config.yaml
num_hidden_layers: 10
hidden_size: 320
num_attention_heads: 8
num_key_value_heads: 8
head_dim: 64
intermediate_size: 832
vocab_size: 4046
hidden_act: "swiglu"
norm: "layernorm"
norm_place: "pre"
norm_eps: 1e-05
positions: "rope"
rope_theta: 41700.0
rope_fraction: 1.0
qk_norm: false
attn_scale: 0.125
bias: "none"
tie_word_embeddings: false
parallel_block: false
extras: ["capped logits"]
init: "normal"
init_std_qkv: 0.027
init_std_o: 0.0
init_std_up: 0.027
init_std_down: 0.0
optimizer: "soap_variant"
learning_rate: 0.00603
lr_mult_qkv: 0.7
beta1: 0.95
beta2: 0.99
lr_head: 0.00949
max_grad_norm: 1.0
warmup_steps: 200
schedule: "wsd"
decay_fraction: 1.0
decay_shape: "linear"
final_lr_fraction: 0.0
batch_tokens: 262144
max_seq_len: 1024
doc_mask: true
train_tokens: 989300000
max_steps: 3774
dataset: "wikipedia_en"
Each number is 500 + 25 x the weight over the matrix's rms, rounded and kept within 0 to 999. Layers, rows and columns count from 0. Numbers have three digits each.

# k: layer 6 attention key, 512x320, rms 0.0988, rows 233-255, columns 80-159
# q: layer 6 attention query, 512x320, rms 0.0961, rows 234-255, columns 80-159
# v: layer 6 attention value, 512x320, rms 0.122, rows 192-250, columns 80-159
# o: layer 6 attention output (transposed), 512x320, rms 0.147, rows 192-250, columns 80-159
k233:532453498494488457500494513533529521484526493550496480466505517523516478508507525519536464512485485488505513515521474538486529509496495513477543506471516485504495521517472507497450483489500498500466500514528507493486501499467511505524524462
q234:484510484476497554476483502521514517464492492478480497516479524483470541473504529477484525462493520482515546465463482487501521505488496551465510563469490480527459473486503495504483496460491465536472541515500490537485506538493531518503512497
k234:540539455487504492457528496507487501562508530489496499495510524484525496478501553486496432502516538496485516508494503513488500520511480460515490489503489522449568472534503490482486483470465500516505478477511503487511506503491466488471499497
q235:488481513499508467479478522500524496502512479498521479478502528484531490528434500493506460483484494488524520509490522525552492496510466495490512519477496489496536510507495482492461484471508493535494499503545465515537496500503506517529491483
k235:501502513479516451518480527489493497475484499500500493455512498524503478523527507506491515540472492456502480512519516511537516494505505497490499468468488520485488472487521519454507510503464505501489498536486499481492498499521517482502555497
q236:507514503509492482519488517526482517485498496520531538490476490474500488497485486460501507466501474490510475510508532508513504470489444523470480489534501493591464522508515476514479511493532487488507488512496507498523498473474524484480507529
k236:484502518518488484504464449526502477480502479545530528486529481527458502482501522508496503489500533523499502505496490528500541515502524503499555543481471525511519528487496541495481497499462503490443489539484446529505525500503490529533488473
q237:524499517491502464444506473500492466541523507492505496503506573555508504497493498515532543466519493522503513485525532542452462485499473519482498476473480479479487505520551493517523472513530500506505502466500516489505533510489474479473478477
k237:539500516472503486467470469519485469482493492515531495518484476531491565507482472469559494494478466505471479501533515517493497511513484502494473502511466481508493494491498487485533466513503504526503475512477485508459505485504492509550550490
q238:520499513488505475496509544502524493507506494490481512525482484481504467496524479533492506519511502523504472494526514503471500515462480501472486487505514463491498513523518485527518526467507506487522504483475490510470487461489479499492512479
k238:502508503466477544457499488477527473506473494526502457514521509482479503487499517477468454512501465471531506501464471487465544495488472521520487521508477517496476491528479501473487510480515522437495491515484532530504540482510509478475544504
q239:505464460509497502495502502511492492440477474421507517472485484471474536526474538465480452491498481506514509518531468519507523492498473494528527530470475494520508494449487522490527490496500501513502558508496466489507482528521515523478513534
k239:515515497474478483540510496544494536494486503492497510472506518458501516486475527515460502465493489514481514474486513475516514532487467480473508512498463517475488469547460482471554491493508537463541489487500496525450472498492489478492492459
q240:514499503496513438520522517457561557538507468491463521502463489509531458538543455528469496512504496482483490476498491514508506448514492498513482465532501461517525501516478489478514477492467503483440515516480516458500526510498484475524474494
k240:505497506479519508499508467499519482425506508521495496523491489478497516537478517472490528480491477524509492474505500487509513509503530514539546467500532506471482496523500517493507498473457514525482513510512514530486451502476491541474492520
q241:475519505514477471508486536501520482542543531492534505492526505510504470568481519514518472468489468460500531498524487500535518487509493492542523472554494529530505486511483483505553525506516480513501516530517487519495537471543508513543504475
k241:506480531521498500488516525502515483465471467488464522513520485473516463502535494482537514542496538450486490535512509541516516483489528521521496519521507494485506503517494491529489468516526485494477507522459519474490516490523467512502485514
q242:504495521491539482505441517431499510519512492527493487479505510489508499476490466531542499526477499510486517528500492520499543485518470503472561481463503490484523504467527509546534516519482492514481526499485486521529470497513519494514504511
k242:472459505531520514483490507473455517517510501457505514470519445472519494473479489480459470496478457488517477510515524496489467471448504490498460541533476511512521512501520496518502462539532497476496522522521509468555466510538534466466467499
q243:519497506493511455487487498508519505524538507501483504539520531490475494506531452499444473503516501507486567552486473516519488501508474540528476461514469509491552493483502465472538489549485516470493510443487510521540487516485515488432513498
k243:526497466435498497499533534546536490508498494467497500513458503527459472498505536495490486475503487491515505462469481503538514494479477507507506484509449500518508537478524478476524510502485545510486513492506505511524489495530508465485507497
q244:514538483518479509501508507511485523501497481492532481499501522514484535485494504513448485527467509525491467501471473523484551501520458484528472446451503549491507467519489507507488441477491479508534468457482524513509568500543465511500498458
k244:491515471474484516528519535495505528532466519569527500530485497509475502521517485494489480484515510495499500505496512515508490534510501507514487516524519479508485517515494479504477505439534491499500463484519520505491521519535479500507481491
q245:529495511502535518506493523496522492528563482525498515518506474542505452497477441503512517496522489503530517500558474522519518508499456475512497472511483480517493520457507502532469514513518508486512451492510494503501510467496495465492495476
k245:534493502530469471468457510506535515514509497508511486514505523502475471522464497489492492510512495470482505505485508525476470489474492507494475506490516490509526475476511498482500475443536452465549546485510481511514487511505486498473520460
q246:526458526487487484512477513499522511482542488497503520489470478507504483511457552480485499479508512527481535505529530515506498496482445508506516491454503482538512463497500522515504486505505512506527510509539485482503504486516526498511522432
k246:507484507527499499515524525465508503435505518545503525504498512477505490457501514493458545533461480537490521543513470498499498486526488501460517507481538511505521486427505504518518473519477470481530517499466497482508521493514525498510451509
q247:451482499546494528481451515472505513511494493458481475527525507503492493495493483521498455479489514471496518525454520476471523517515486504504487516485496539536538508500490496509438508526547486523477498507512496510515549520509497536545496551
k247:452510530506534481506463509483460491486471484530522479498488517508507542476513479514537442528511470502528539491490494469498508494490523525520497509522518501501493530557492522483470501529538485464497510520504487504541476538528524545485510509
q248:513519517490505518457467470477507484475510456489575514524447519522536483443476472510481489547492488510478509458507507540500479513464507486497511509479511529519502521485536493518507502473496520511475497483527524512513524499533463526493490556
k248:484471519482504472485482497502534507488479476510501545470536510540474511519540515528456530504497457454523530533474485501500472459494512455485512492470435511502509504501488525490508474500483497525507529483478520525567514527524483557450443529
q249:485480476480497486485489471508550527501461500518509537511504522492524525512493534509495508496512511533456494472526475480482497503521503506485443491511506512487541530488500472506495478496466509509543545452538519489532528478551527462501508451
k249:467492455488504522511499497486499531509488511467503488509499514487498486482532501502489550493528518475541491506484480506533452485493507493480499515516515531546501528517486446480490499551465480503491471512491538521518500488529474512499481508
q250:530496470461510530488526471520524528505487509508488499466495494471526504446528518507482561518483498444538550493456506492508493516485466522524529537478499463481468515490501517497509487524490515541486506492491473485519524446513489534507512463
k250:470488516527526514534498487513510513496490467505516477531512515511490490525483485504511474481519451511525516502504480488466482490485529563509520511525519473484491473483521483513517505514494520495529493477477487514478518472511523531514520504
q251:502457497492514523471484452514507508493497521454482499467440499486488478484503533476477492466494493526488503511500507515510534477504531492476481473519462520483512550483467447493514524523432536516484497487505489520563543505489480452512511500
k251:516495522508486498493513455530507497472500472494526493510498510537503505466501520496512444492485495485486479471525498517493524526503461511483505510519494501483484504490493482454487514486510525518515517477504475490494512522528522535444498501
q252:493466545488510509510538480497506472465496478446463511497477482513507507516558485464443511490501505501512506500516471518527508508477518506526489513484515538493530440506476505480493477529482512513447473483484531491496509488523452494523506510
k252:515486497523477524520554504524542519499476499478449524488483490516500436488485515495436471471515521516486469472514537481523489518513501517503530509507477527485498531516475463488501512521511522501503502467484456447519493476522477501517496497
q253:494447476497554513516509528464538538465459490522529424474519517506558511507497507520518493518462477548497480477539549511511527510477510505497492510511493490521481519505470497515479478540460492464478498515493496466499487535503569465517537505
k253:466547481497504466498510503509504500496451473534521548506525527501488474529469472481524472481518461485477474515543549530505563468503496513502514462499483491497464550467483514504495499494515502501485451565508496455492491505506520487543506477
q254:511439496518534482537533575464495485518464463454488482511504515511489498518490481525482480549534538489479538532472532510455548525496509533504526497463499477515530541467487502526478505535525485493511522466492508493539486530519515492504484520
k254:490484452478514517509527511484502494491474462512508493474497519517508520521504558505478472515475464476490539535509533503517554463468473516485537509478502501533548504476496525527507463507508451480523522487501496482495509497510518477442485521
q255:529506546504490479475519527533478475490472491551458466499555473490494531515517480561476542500521520551506467504501491513479487501531549484531454510536529524538526452481527517517507522520504525544476480510484500462481470490504477523475530494
k255:531526481499509505503519510513535457516516536543458527486512531526528514508488516455496518522505499509477486540530474539521477490520510506498508504502522542518481428508528541489480501492434483479477480504473496494503483519505468494456544499
v192:457500501453494498488484494501528475483509532520517462469508477421527515465515503483452506498469548523488475552544525517525540522492476505494484506536502497491542493529486509526461466549490516489513507483530480489518531523452463488522517467
o192:539513477514485538488476516491517474468476505472519478518517454526465491498505507500526530473527526465496498520486484479501533525450515516487459471501503535438544514491514499480507476530513539472515456493496531531505495520481503478485492502
v193:531473512456508471534490448545499497473538455538525500507500448527514508462503494496497560505471560523501519489521494472531475505498480523512591482515522524505485489463516441546488512474477498510490499479511520552489561478491509523538481508
o193:507492477519529467472494496506484520523485481506533472498516517476506474465485514482548516510505492484507518497456495504492564466499482521491496519461508494499477483479491510501464473490550543520476495489480541498503501487490466485455488520
v194:497513499499491543504511498486460500487502484475486513483522504503475503512500517513488523455489508535499499483527499502551488494516528468486497537461481534515501487498474487480500446501494458473479539510474459478461494497494475501497501544
o194:511536490506465477497493514481535557493496504491522491516479486469457500472500521491492497485521491516460500490529481522512496467498478508497498472486505548473494513473488469506513516524520524470518516532516505501479535497516519467510465528
v195:459462478501536489461504516501489493468499450509513505475476497560525471498507472535525513516493526511518494513475492473495491495505504487477493508512480483496494531521487480490521494506478513512526506521522474486509513483477515482485495483
o195:476522521474481524485449519510502536521505511506511491509503508535502453523506494496479518512509493518478507505478491510503473508519513537502503535456491531521503526507515503525483498501518490499495462478495451487499522478504473534494505522
v196:488501455490508524459474437489478520500494467486485457492504527535505511478476495502498545520489495512543518460496496483517478441520506467484479495489494503547495521462502528474492503541503501550453535546519497493531498506530478484515527533
o196:493468543493461466482501497472502501553493514449511503540484471519504459560511510510509493503456496484483494527488485491517491485483474456482480493486531483513521516517463496483503465492514521530490562490498494517479526536487481570491487505
v197:491536470503468526516499514488554509496487521481476505498481470528458505574510534526516503469514476499493518495491531507479505497451485505491518479506499483492514502522501511492515457508494508469512518472491513511548481503501478531501482509
o197:539472476518497497478517549504502476535524523498495491473521506472503506482499516500470515479509513499467530521518523522554524542501503543519535503507467536486545500458500490503494541471487508489489453507489517512484506478481488464516504503
v198:523473495478483506482502524458515560480467483518519488490512500475546487485500488503533524495482517500479523466509479463510493475484485535538523518471494510524484464467490485489483491503519483467459448472478488521463469537527486496520529544
o198:488498497486468509504465479500472514489495481498504504525488509479492493478493517497485496521472492523540489464493466522503466473527503513492468495479478492529499483483536504511519528482526467546522504478543500488540498507467524508486505494
v199:503523519477455473497477512498498460544540516533504434519485486506477472492500468528514513522516542520511522486458475472503486482479500498502504525482478498486494529494489474510509516505511485516457511547555469478500520473541479478514489504
o199:507484531484499509504497489509563486510480527472481528493501507481505524508468504492486537530496515480510529518543511469497498498507496500488525498511483479522494511518492451464491464511512491521501457472496544551494508493476484555527490502
v200:531463491543509529514479475524529528466473502505534503512482507515485523485477478506482540498474510479498507530480472495530487503509504517500520563505521482514488493514477510477524547520539467488503475489517510498520477523494456496521484479
o200:482502517506484452443533487517479502534464502517506463495562556485478529462502537523467504492445483492521425507519503514485504504505502489498498562553537519489531504495525497516467506471475463545513563530475499523512521525550481512511494473
v201:529513517471474527513480511494419507523490479470469480454455491478505507481544509469555538465491539519501476532518472504502492475510518461484455486516557511445487496498529499503506502468488527466527479511529522541474489518470465506494489561
o201:459514522484564475487524484514538500481516500458520516557458523556494554531511496424499483521479521512534503490493493503552548504468527523485493477503456504526454485456501526511520497473501485503476505538543504479543477527526475439526497501
v202:528479551526491520557477532502485525494553527485503495496518498520518480502505492477459468527473530521507471489469487481534507489500470492532494508491486465535518527503470517502454502473502559472513517482504495480534473513497557516450492495
o202:517531494487500525480515544499507500468527516544460491505463544523504527517502494507479552470519513453530512487494514525511465498529519485506493463489510526496489472520536500506533514519511503540467480489540504468525464478479532514446485487
v203:478484510498495493470478493529533498487435485492498483493479459484483516489458465501518481529491528504495474514505487511485493547521528506509539515516491494461525523506507522497505457503472514519455484490491496467489503533516528535472469518
o203:537497502477512526515482528477495518505522518470525474485511466518505512477514491513502470519519504522520515495558497508481454502489439494515510497491500503516519475488468502503486465502481431517521496525533476483507536486516440525526515499
v204:479479509517457483497503486524516501471520478509513467521499486498476514493469502530453500477506500470525518500519498474495526501506520513495465478423493489501525470543500523485497502501521513503518520523512548482551462529509482501485511539
o204:459507480505482509545451448506447499510539476505510482507526510518496535475512463525497516518474503502468468496474526494465481496528514504508517510536515462493499540515520513534484521522472512537496461491492506489476466478511545485542520502
v205:479444501484517512500502514472492553516466482502492488521523478494485494500483476540530507489477494510532482492491477488487479487509487489491488488531501512477521475504477562553508521532532484521503545494515519427454525509491516520490495538
o205:506490516474457497476476479554480499435482473481505509472523499480471503498504513490509541492509485503537475502487469517498473484486486525556487567466479469514455543461497468530486486508498520531508542478458501483498464482541461528470518459
v206:481527529480479514490445551483496534460522516494499525452493492496556481494510472526537482517506540478486526501522546521447496489493511470502530493499551493475518494512494530507527484509524513490524478511463511480521443502476453439508510541
o206:490482492516492456518488514486488486510497493491478471482528504508496478431578481505462538466519513545514466554503483482553501501474534535512482457542496524512512488507474497534527474497433537514506479485506527493493505487488516498483495478
v207:474484501518498477488507503517464536477454491509486453538492514522503544466493490534473561478544451476490491497546515474520469476483511518517493498543502484530494503485476507487531532522518512447506488508497484518522516425515463513547526515
o207:485474501516499532493502455494505504517482519490552501524515494487527506503508464446513517479513518538497494453491530546527536506531494504519531523510476511506496457489510498484489497468502466529550483537495545542491496491519484496464472512
v208:472494526515530516466487483491484524483519508484467517505506459498514483477534493505478477501476479534520468463484453488489515468489499509495484505544516520477499488512551509524512474475458511511526497496500514456522516513497456484477466518
o208:496517477462524475502520525495506487483490517511499466565482499459486501519512476506496511463496504518497545499495479490500540528504490514486523497464521473487452482502538529498514475507455477509529514504497487491489522523495506502488541476
v209:477527494518525452494461504497555468525480503516516513488522492506493476505559480533535512471485455489493477488488517481473490524507567497511521480431514504511508517543510493505478496480520524539515518497500480515507487501477535497517486481
o209:532518528472475528527494518462507497506517502481498519526521537482547479529465517537493507454471526514509516502474517508496532526521510499498472503566446539496524503527534487460493504485442501498552467467490497480482501494508546501482508511
v210:517478549484529495470493494455470541457496506477525488466483504482510467514512525519509521509506501477498466497468505518544503479525512455507507471481479485486486503522530514501515487439504494503507531507470512482454520554516460491509513487
o210:517455435476457514452525501528519472526528495511502504489498503475506510507549512521459479470455539532532537454498464493488494483491463550460529473534530512494488513448489519564480497522481469480492499522518494548526457508468532470506520469
v211:488507509498554484467480505528497524480507509472499526515504511527505452538546473476496533517454480509508510480517508516512547481514468472475480493504489480525482490516486480519522522449541502526491548507489521488477509493516515496507515539
o211:484484495474503489515498479492509539502472511498544479513498507510494520502509519494476519452457505492532505539502527477474512492566500517506471517499498504467504480453483472489474499537470483499520541464456487482533520498494532509507486509
v212:466452505490473518544450532468489533506521509510485531499526486487481513517484517502457501505501500512488513493483525516466511517510506491516462474524463463466514500525516528474473495485512502450493475473471489516536498531506522543473532506
o212:501518471507532480490468520513520529500516514499523495466464480505518462444500454456495538476487495519523469488521524525486494527496484498494502441495525483498479509503548506524574472522502496518523475516501521508508463506530480448548512517
v213:486509592487476473545487547519520505486520456501456481490488513510513469408526520483529527504477510509519484485498460482518501509525478478477501542517517459535491519448533500526535529436496485522469542518494531477490477505502486484538486509
o213:485491494531479506522500468474529515479500483508518489478465482507473483531486480510454499501467479478475484453474481522476465480502480512493504502515517481495473485465508484501506470551502518518472528479477463484500542489493475507489487505
v214:507466466494511477486463479487489512444496523484479496448499541492485516492488547468524470477507518525440502497515512504502507489484491497483495519523510479493492508506535496460510546509502513494523518500516536531478487502494455488525529487
o214:522452483466547528522487493477511499484535439508542503482498527511488529506534496472524453472463512513475523508481478480539497511453501531456538489443450497530527515454469462459542486495492473489517516452497486535494467486508512463529518524
v215:524484480448496516483493489478506486517530514527491523490457466457508488498471481495524489543550517563515515570516477512493504496552499527512538510489457484517483477484503536453485553502523502474502490497490481521493532511488473480509522463
o215:451519518488449486483491492512498505508503496485489481522494494533524506487486500480472520531508492476521547475511483495522542476482525484525531527496441479505492515499445499527541511485436511509496477482460471502490492522512466494511488499
v216:480533506498535558508511433516495511487499530487504533523506462543531471511512443529474512527506504526500478517489552537503505490500511517518489524541490503483497494470519525482491479508526495469513489462515508497484516499500509454468540535
o216:533535493512478496512551482481498500483477507484509524479474500500485482468538467497511510486505548476491470534509500500510511485488527522471532497487517500531526496530556495509526460510506486534460520536464522487516470475524501500468427482
v217:481505498455501497503463458495507509545498513485484513489518478493477485519511505513490488524459497476501489487498498520505498539497469455514524495537505506486476517503542489493487527508495491528511488555462500498511495524520486488517532514
o217:525524506514500523502501567510499478496497486521489502474525483518535508491483472447488494517486524508469492527520481443510508504475507499508519512498539477500494538521519490489510494449548520471534462489459474464513491493480538468513494486
v218:504500508500507472441475518515507523467497455464461501486507530470483471552511484507501502518499521540517476528513498474517478509517526494528459472502498498531545527495500483525490556492528506506470509480496494556494519510520490495503458509
o218:494487520479452540517553469491489497475492558521504496499504503466500524488545565492501437511477530475508522427497485482481488495482482521544471508468494506490491537490472506430494519525483497502489521523503474498500528472471460553491500527
v219:505487509451537477525503508491498510455527540478519510504504476481543513519498537542519508526467492494505516519454447514499520514488522468491476494501498503512509484495479537490517459491490424486501486523468499502509462485452504507469527454
o219:511486464512497499489492476499492502545499541486482526486478501479499503484467493502464537457509525499516495527476526519529493451494481521458494528493535463480500490485492511516515491496470525517506490489513487491493509509491462502516486494
v220:503517491500491510498524506474490541503489460532537516526501508465535514517534508501478489483519517516527477515514513497514493480507533506497505479535540519504470479520495463487504494502525513477523468504539494498501524492506523516460524496
o220:495495477468537506504452497490484520524513515447486532511516501525505505528497530484561444501550491523495482481524548501468540496539498486512472489505511490529529497482478480484523508514529484494462522516464499505488462503457504450516458552
v221:485498549499493535494495486485531487487516539486408471527521479540492499488483496484472498531511504525472529525522487489485504527492489505505512491555515458479499487490476540516544509492526467498495525516454470458492511538503541467498453524
o221:531489496480521534491535490510482498489480472489496522496529513508518476476485508497470519456529501470537496517531488514525509443483528489533498478509526523518490481493495489476493474539448554526470522541485534542515462493509512508486479536
v222:489536473486508474507494484464524449490479549478485498543494476540529483534499472518461469500476506524530534519505495535487437483595551484525510486535488456475490515564530500493438535480494506524476529462486498515475462469436457515491522481
o222:530502535487491516487508537504468477515518520520530474485451505515519490462512533517512462453563518495472550522507483531556484539492478526501500498497478501542551493494481510473488524527498493499452505471464526493465550497474501526519485522
v223:498477472503546463478501502514509482507515504488517506532452489514500477467467487474450546496507517505495477510487518469545506474480476438492510521458481472497542500472438496493542536483461537520488524516481492551486500510493497464491496499
o223:493475526517484495531459501503531545521470485493527536498527499524452503502462504516473489503506476531511507466545483483479476554524505512495548535512507497544480512475498520515491468542527423486554498499484504494479465492517503505495503491
v224:473536516519477505524525551505490530475498496479501513497490516527507459522539462511535524495529516486500506495492487500501469509470526544510490477509520498513507506483540483519476514494461531509435537532481512481492516519494492528540472539
o224:470485539502507501486465477504513494537490465493488439506454535490504556490484506467524500527521494501491508461528470495491530523540499508521471493468473505499501498502487448507500460533530435514505451525487469500486520514508534480502511478
v225:476508548510553541519456497534493499463521510522541541497487498474490523500502506518490525523465525554536462478511499501492480469516506520502506540505489465503471521528488521545518461488469496517486521496492532492507507494492464501495482462
o225:514499467471509517472511482502483538488451502501494461453521487507477505461477487513532540470465456497477511480462495451517514492512496497469469491495456508487521521489461487500506513550491501508462479537493500533499485525519511515461468501
v226:475477506511508511527486472490523501506473472462505508499469540495485501564497531529477545464485522460546500470502494523504459523518482516461511456487545530502511483504498511470464577496490546475540500497508500522503476473520497506508501500
o226:470491498490516468504511524475460470504496529515506529522515486506517503450507461493561504506502491534497542514512462511511501488502550517517558500510525528489530487536499486513490547502498520533516478541532491500505451499483526534531438504
v227:466476476520510507488541494520487486506502496485494478585528468530464537499477518513471494502530521437491497472515516493519516530489522477488463479492432479466522453522518517473474504502496529483492465489519477477523462487466475546473472529
o227:516456480497478477517470472458494498494498495527498503450537491474497484502502449461550500500482500487511461516454513496500460513500519492518508497492480482478512487465506499517500488492522458477496507556514535508507509481484497518512467476
v228:502496517543498495552494531519520476527491467500469468476473544521505466496484508504469508542469538488500535474531503529481506543491484522456536516501490476477491513531502499491489498492513470493497495505526452521521502506511445477466509481
o228:508523502471468467499523521477551510469516567504549514473534469463501500512459524514515509523510476491487520499510532486489489529505536491464497479524486513564503472560512522515503510493518503516529500534466472498530472472464512496479478508
v229:458524522482504482503500484480462479516488483537521500481484544491469494452477493510522461510517484485472498503531530529488516502500502546500497493491521516440482482561509509447464495501455496507525515493462438470509491538494489511522551462
o229:521510537503518502509487492521483541514538480494488518489506494509542486503532451501478516523504501575523513489513518508509485480508483526521508491549484472484519484483525508512517516500490531467491478514516509485488497463533505504537549503
v230:499509483519540510490481500516513521512536554514490440492499484476498505510495509507507502465513487453479485496483458472500534484537542481490513493524473456494517506524483525516479484475498482520500508503538471469488525458477516443506501534
o230:543533504494496494469475480465521470499471431539477501521522505508485518492492493530482516518508542525529531528476535509499497521518482514511508483516501516517503477442483484494479453510470509454508513500500500519516517511466501480513470498
v231:494489462532525469527547495523509473537512517466493497485535559510493504500509513473492481516496503471499526552531544504524494536475456519494493512487484520473503467475492530522496440531459497478484486511497477484485533506460486483484488498
o231:491493528479537502524468457489452474414479487475535497492473483504531507479478494485478512478513504506457529515550475517513500472521506510494486502522519500506543533489523490500492469513492531478452459502472517522479538505491556469531518515
v232:489519487523519485517475517508476512515487467481491516551552523501474505494495516506522436529487507487501521480479470470530478483494516513510489474479485505477501512508507523458509491516498488520526460488515472510497558482494460536536510451
o232:514522503495492450553500482492498438520502516532441523462517462460478469499480526504494488469518500497488523509486505482486468503502505492473538499440484482499497558519539530492490506486517479484536487477470480504465471486489543536509525515
v233:471507479511463467503514535529512499527510517546517480488535464505485498483498528521467503467486487498451550493536494496481507513534459491493471506500483530520510482528554512472514496503513531507483476497501461544483491506522519523516510461
o233:497490540522510516509532487483489495565529494533540491530541485522494486525447512545534465471527490492511492512501519486487504524483546493477533516466447460524540500530461477507515499497521497501511451495513536515510493471478505436525519523
v234:539498479479456478529448495500507548512533505507538501470483456520459519495461493505517507486516491485484482524506494505516489495509496533497479517499473502519507504529510506511513499438493500477540493483541484471528513510497539494487436488
o234:534469496504527527467486495476504483527507460533513440531477499504533491466518465511515546498494464536507439486518505554535512536476486457489521471496525475508502519501575547521537498494455488503437495547494527489534533508442484489492514522
v235:481511530468499486462494472516517484474498490481545513502528492496476475528486544517520493457523523492472467499487512482488556509522542460500520452510513432483472519521492525508465490512485510491518514505497480497439510504523496521479501500
o235:431507524511478535532520524552499472560477493517498470537543523475515533504483524465481508454476499488463563516471573493477497537489462502518482484537491509507524503489496445469541504482511493482519493471504524490519520494496484526509504485
v236:503460471498524514489511510506501496497528490469514506518532497539538477473506502499482475539502495487515445509456494542538531507539516472469506543517486496499495521503493498494513492485482508537453513516557423486519492458520499518511505510
o236:543487492449504519550498517486515515482501511451487527532461487457484510551488493539511519485455488462506455468525514551469523485535513495540509510481510469520467487539463537476497486520518492532555504486498493498490481486506510531506500471
v237:481446470479492517450564527491493487493525501545496518553476504525496500485521478482472513497525468509501522470490470510551464467491480522462549511489520456522502486534505481495543503516512555505505508502524499508501508499560497522517508493
o237:465521500526493504453494509509498460511530513503508491512471482486498529520515436489512482528519471509480452491456483509492491522496496503512468510456520495545501507488500501489450499481501485498471509528499528478508508528475474492480499495
v238:462520488498500519492496496473494524500502502509491532458524506499481507514485455551510511512510518530492550473493562547502489488500499533538481513466521502487526498494527444547506507493529498490507515519471520484492505439459495557522476545
o238:500521492445485495542555473485486496519503499524481471494501479468476481476520497451533527515545471497526508488476454508513504497508492505476511533529507460507508553491521524493454503519507526498495496475512523506509494531500454528497482477
v239:473488499485506519529478513500503504490540482478478487533482488466497459488501498516511503448475528523531502503538460506548414475498509523506500508481478475505529508480487497518516511497480457484510505538523509486456508498495487497487497483
o239:498475442477496491492492486525461504506518530523482482505478468499463546495541478524476529497484508449491449484458512501476494475484501483491485512512509496503476528472473493554467485556509525512478525508506495496529543460513510513494497488
v240:487440514538494495511469519480522478507560539464452506487495517524518522495520485455513468484475496505501483495512548503511509490465498505497500546525493492498474514509470525477461484476522496502482491531489510484463524472512514476476474470
o240:520575535490550483497492507524477499482537488503465463481487468482501502564490502492462513521497516532461468482510494523493514484482489459510514453476503534474487519497494488520523507527472477465498483564502521469536506458545565488486519510
v241:509496513488472527538484552487469493498507495505464478497482499519460509525499481492460537465570495499487531517491501515481485510546486448500490439508518521502526454496472585485489476490486532504499518501487502491524475457497542537520523474
o241:489535489491520486508526503530479497524484461543499496497524458527510495504519489517500497528485486529503454496531535507505475497516526519510477576462503457492556518563519469495527570516505494510532429498486514494502494496490495479466467518
v242:544500503509525549512488531503482518458521507515506528467503515485516510533514458510502523501506491497534497544523464482530504467480465517520496541461495497522495478479489531496493484522525513484469510555539518476513471471477531519469478518
o242:509532488493504481485484471494511483516502484488501459531508513480486495483492527476460472490488461511535477452511553522481478523481548518546467491462516495477463499488490527472478488505475507540460455507532485443477461536536481492525484497
v243:458507489475477459565514523489533490498498505465473504496519516518461492499477494523489488469486497472510508511520508511448483539486437486508496464453467541493505544483500501480505498496559514477517477508527511476443465479502533525507497482
o243:455496503499502460496492511483520479531540499552490531495502518498521463473501528479521545506506523529518452540460466478464475517503513508513508530525475553551484506481508501486498511557536475478505457511514452553527525498487515495506469510
v244:517527522539488485518512436529536485508485534495464505463495500482488472487514493498492459503494469485466500472522486524492521484534514485547533492506512529527455484503511508498490519494506526464517455487504465507464528501523537520499492515
o244:452493477498538531543491490456475533506518485521540508534514520497500514525510502486511491480532543492506522516506497498499540535500514482550469462493457514477536461509520478507547483481493523504523475498485492486515456490522496473485485492
v245:512484513484504519502501506488519498512503530521554552515502488478491468528510511491514463481501515485522505544498541477504453477518484516454505466495481483461491452481513508482500522497538504570470536510533499500541553496472507491525493540
o245:535483516508451493496528486485522472497524485488475473516528505519509545493472547549505510450493524477486520483457492498501513478473495469510522485446483533528544502460483470508490506520492473491486481456475475511499486529499559529500499463
v246:513565453486503488495507479523510552504511473480486514534517516538498487492531472511536523516534527497524528458489513540479475472481521490493502506523538451549497459520518472492493436507542495519451493511509519519518533482477458510508489480
o246:542467512535468525487513490522468541517495436525514504465467462474483531521537520477501502533492495463547523494517497490532499511539480518477487508508497477490516485484516514485504498530516518486477459515479502531517523536482498498521454536
v247:462526471496488528499503544510516497513518507448497503496514502462481496469520539494485459506476504474531454541484538461517478527525508517523491493496483490473484518472510508502465532495526484541515513509480487506489491462495492532497495469
o247:530528534458525477509505512462494524432476499543466510460500503482505502511493536524495511446518506510484496482470503568462553512486509534535503522496459470475508500517515501496516493500521491469508485514534515478478502514473505503463540525
v248:475500519452523537482513533517467481492524513487493480505478494501505472460491520482494474520477476521521493509465474483498441465510517489511538521468479515507498519478488497507554509483496500554500523508510508493456507482491495470531487491
o248:488520492514514466522463533449507531452505492507488491489472494495443530479509525532493511515457508477526514482506502479530519474456496513510509488500513491483466500524490480447462463519492498511482503488530498528512513482473491494497503506
v249:548504546492503507490520473487482540488528462425525523456500486530474484447510452486503503521499497545516508501515492494492486485469510471513476523505496441477514515488445511527529512458531428508544515501485523512504480526454472501507486547
o249:490533502513465479489508511523495534529501533501499512465468500447492516517507474495502507497479497516495530549538474467515503510541537508460496495528464522467513481503508492506489434540477540479483537458499525541499507453491460502469537458
v250:542486467491499489538508464458532529444494500506512527446475498494505498474524457508512487480528487523542503489540498531494516438464498491502470501491496491514502510483466528512503493523491458464502488537493512505468500508482497470536494485
o250:492478540479533518483488499526497493510536468515511523501478462488469489509505505506482490520448489548506495504512476464509505482457520497499462524542531506464492495472511474476504534475512478508500487499490518495500518565559512496495527505